Weights of a small transformer language model.
Architecture: RMSNorm before each block, rotary positions, no biases in attention or MLP, untied embeddings, some layers without positions, value embeddings, learned residual scales, skips across layers.
Each number is 200 + 30 x the weight over its row's rms, rounded and kept within 0 to 999. Layers, rows and columns count from 0. The size before them is the row's rms in percent of the matrix's.

# layer 3 MLP up, 3072x768, rms 0.0754, rows 2693-2700, columns 288-383
102,240,167,233,218,131,191,187,173,129,182,196,155,177,204,283,221,242,167,183,231,157,216,213,206,255,170,148,229,235,182,182,217,158,217,204,190,190,164,252,253,136,177,231,183,168,240,197,213,205,183,199,157,121,194,202,197,179,155,205,198,129,216,196,160,201,180,227,232,180,218,222,227,242,186,137,185,153,223,263,241,213,241,200,199,193,152,199,175,216,177,181,197,194,236,213,227
098,281,170,183,193,251,218,143,145,222,206,200,187,210,257,240,214,212,263,236,219,219,163,200,201,194,200,237,227,210,254,135,224,192,162,173,170,183,190,169,205,207,177,159,212,217,187,204,157,202,185,174,180,256,204,182,185,147,223,192,161,287,183,218,234,205,200,191,175,223,197,187,211,201,195,214,189,141,169,172,163,229,225,212,226,247,222,201,88,215,202,206,190,198,186,202,186
102,204,190,255,240,162,180,187,158,206,148,232,178,184,188,226,106,207,201,164,164,208,203,179,214,172,197,218,259,205,207,204,198,201,204,249,158,212,180,209,175,212,214,241,201,141,203,242,199,205,201,204,195,176,212,174,202,172,218,213,224,215,188,220,188,254,232,207,220,195,221,176,215,225,206,133,157,206,253,226,185,208,199,209,222,168,153,206,224,230,165,171,201,187,187,194,236
103,202,166,209,197,172,229,228,194,220,196,197,163,237,156,214,234,192,122,208,224,189,261,215,224,203,169,171,182,233,232,209,202,212,187,201,194,192,219,205,166,146,193,237,146,242,232,195,238,167,177,193,190,253,170,214,191,135,157,190,163,263,223,236,231,193,248,192,179,149,165,244,147,208,232,201,201,193,210,157,228,136,148,213,213,195,177,197,221,212,237,174,186,219,213,151,213
100,215,136,170,185,215,232,221,152,212,233,231,202,257,257,184,246,202,230,177,204,179,190,158,187,183,161,201,167,142,219,205,193,209,288,168,167,249,222,176,193,201,160,208,152,247,220,162,217,224,223,155,179,198,239,180,227,212,199,182,165,189,159,190,197,275,213,201,221,180,184,246,211,169,164,136,148,236,189,213,152,222,184,209,211,266,195,176,247,176,184,183,185,198,204,223,199
092,166,149,149,189,202,192,225,150,172,176,189,212,172,222,251,210,166,242,189,114,208,168,185,188,213,191,187,237,210,287,185,174,216,168,205,227,210,213,210,228,209,181,207,221,193,235,217,206,219,261,174,195,224,185,184,183,185,234,162,225,233,226,212,121,174,210,212,224,196,204,155,237,108,221,199,227,209,194,199,245,172,173,242,196,133,241,237,202,216,174,167,182,228,262,172,143
101,217,215,185,229,203,220,197,189,218,199,208,208,201,204,183,157,156,213,209,170,137,196,270,251,206,160,213,161,204,201,213,189,174,159,126,153,177,188,188,235,112,226,220,162,226,244,235,175,186,169,227,208,177,184,189,186,250,180,213,184,203,217,195,204,253,190,232,193,205,245,236,222,196,182,203,202,169,217,212,170,269,212,164,199,211,190,217,174,186,184,254,237,234,176,197,220
099,227,177,170,184,178,199,192,192,212,211,222,217,182,198,202,198,182,164,221,197,173,199,236,200,180,169,215,191,226,193,143,193,192,223,173,201,202,214,134,215,211,207,235,181,203,226,247,218,186,253,199,169,167,210,214,175,154,217,172,177,201,179,217,251,166,127,233,232,232,158,185,240,172,190,200,233,163,181,188,186,225,232,192,247,167,203,172,187,175,178,211,194,226,210,210,236
# layer 3 MLP down (transposed), 3072x768, rms 0.217, rows 2693-2699, columns 288-383
099,230,205,166,216,189,198,213,173,210,203,157,170,213,262,146,169,189,230,190,173,196,193,161,193,211,250,189,187,166,199,201,215,213,216,224,186,190,190,177,157,196,216,179,173,185,153,157,240,198,206,265,212,221,246,204,197,200,202,203,202,174,183,207,237,209,205,207,220,231,235,197,167,258,150,211,239,229,216,184,230,201,229,192,203,227,206,150,175,218,217,232,184,201,209,159,179
098,182,142,238,162,145,196,203,180,189,183,172,189,232,197,161,191,201,202,197,195,226,237,280,214,178,223,175,201,225,186,184,180,191,212,239,240,204,215,213,211,230,191,233,236,160,189,226,138,220,224,203,208,191,163,195,222,199,215,199,231,196,210,224,197,207,176,188,199,218,229,203,197,199,175,186,163,248,185,180,186,160,221,271,219,156,199,244,248,196,201,188,137,234,189,222,235
101,242,155,211,173,156,195,212,182,212,238,202,189,213,186,190,200,184,250,168,219,235,205,199,207,158,189,202,152,212,181,189,206,224,208,225,219,203,154,191,161,199,131,198,176,227,234,191,173,184,185,159,179,164,197,218,187,213,250,219,209,235,236,199,163,233,223,206,240,141,273,164,199,185,201,222,207,178,217,207,183,200,181,226,201,194,170,212,180,190,241,240,189,245,232,188,204
102,238,246,154,192,236,179,250,172,227,240,147,181,160,194,211,162,150,230,226,202,208,195,199,225,218,176,186,172,272,231,235,227,152,143,190,275,168,258,210,176,213,189,197,164,197,196,215,206,145,138,190,169,163,190,253,131,174,223,188,170,176,215,236,170,185,192,192,182,215,194,167,199,191,205,181,204,185,193,199,213,234,176,214,170,222,178,170,243,223,229,246,206,188,228,209,210
104,193,223,259,258,277,194,176,159,177,234,186,178,220,214,225,220,192,233,232,190,252,172,228,237,223,149,235,177,216,248,205,175,152,217,222,234,200,184,204,144,209,172,227,209,227,252,212,206,194,243,240,179,182,189,177,190,191,174,166,213,205,217,190,213,199,245,224,215,171,206,234,193,158,268,197,201,175,161,187,189,170,242,147,239,195,186,198,195,169,181,278,215,189,199,225,220
095,219,175,148,234,222,226,260,212,225,201,164,155,175,257,226,243,195,256,275,237,273,158,169,283,155,194,187,204,140,211,213,240,192,235,207,174,178,210,228,242,182,184,197,201,191,202,203,210,222,189,252,144,199,214,215,202,190,232,229,198,206,241,223,182,150,183,183,230,205,195,165,202,228,213,217,143,173,201,194,185,136,207,231,264,192,230,173,248,144,222,217,165,182,231,214,200
103,137,128,213,217,149,215,185,243,161,280,169,238,207,179,127,210,194,234,156,183,201,171,155,229,242,202,216,179,198,220,223,191,181,135,149,207,212,208,196,227,182,221,198,149,185,185,223,237,211,204,179,202,230,231,195,220,219,197,184,178,214,253,144,168,181,234,179,169,220,227,228,183,195,160,189,233,240,222,235,197,198,193,211,174,198,205,199,174,180,234,235,187,277,278,173,203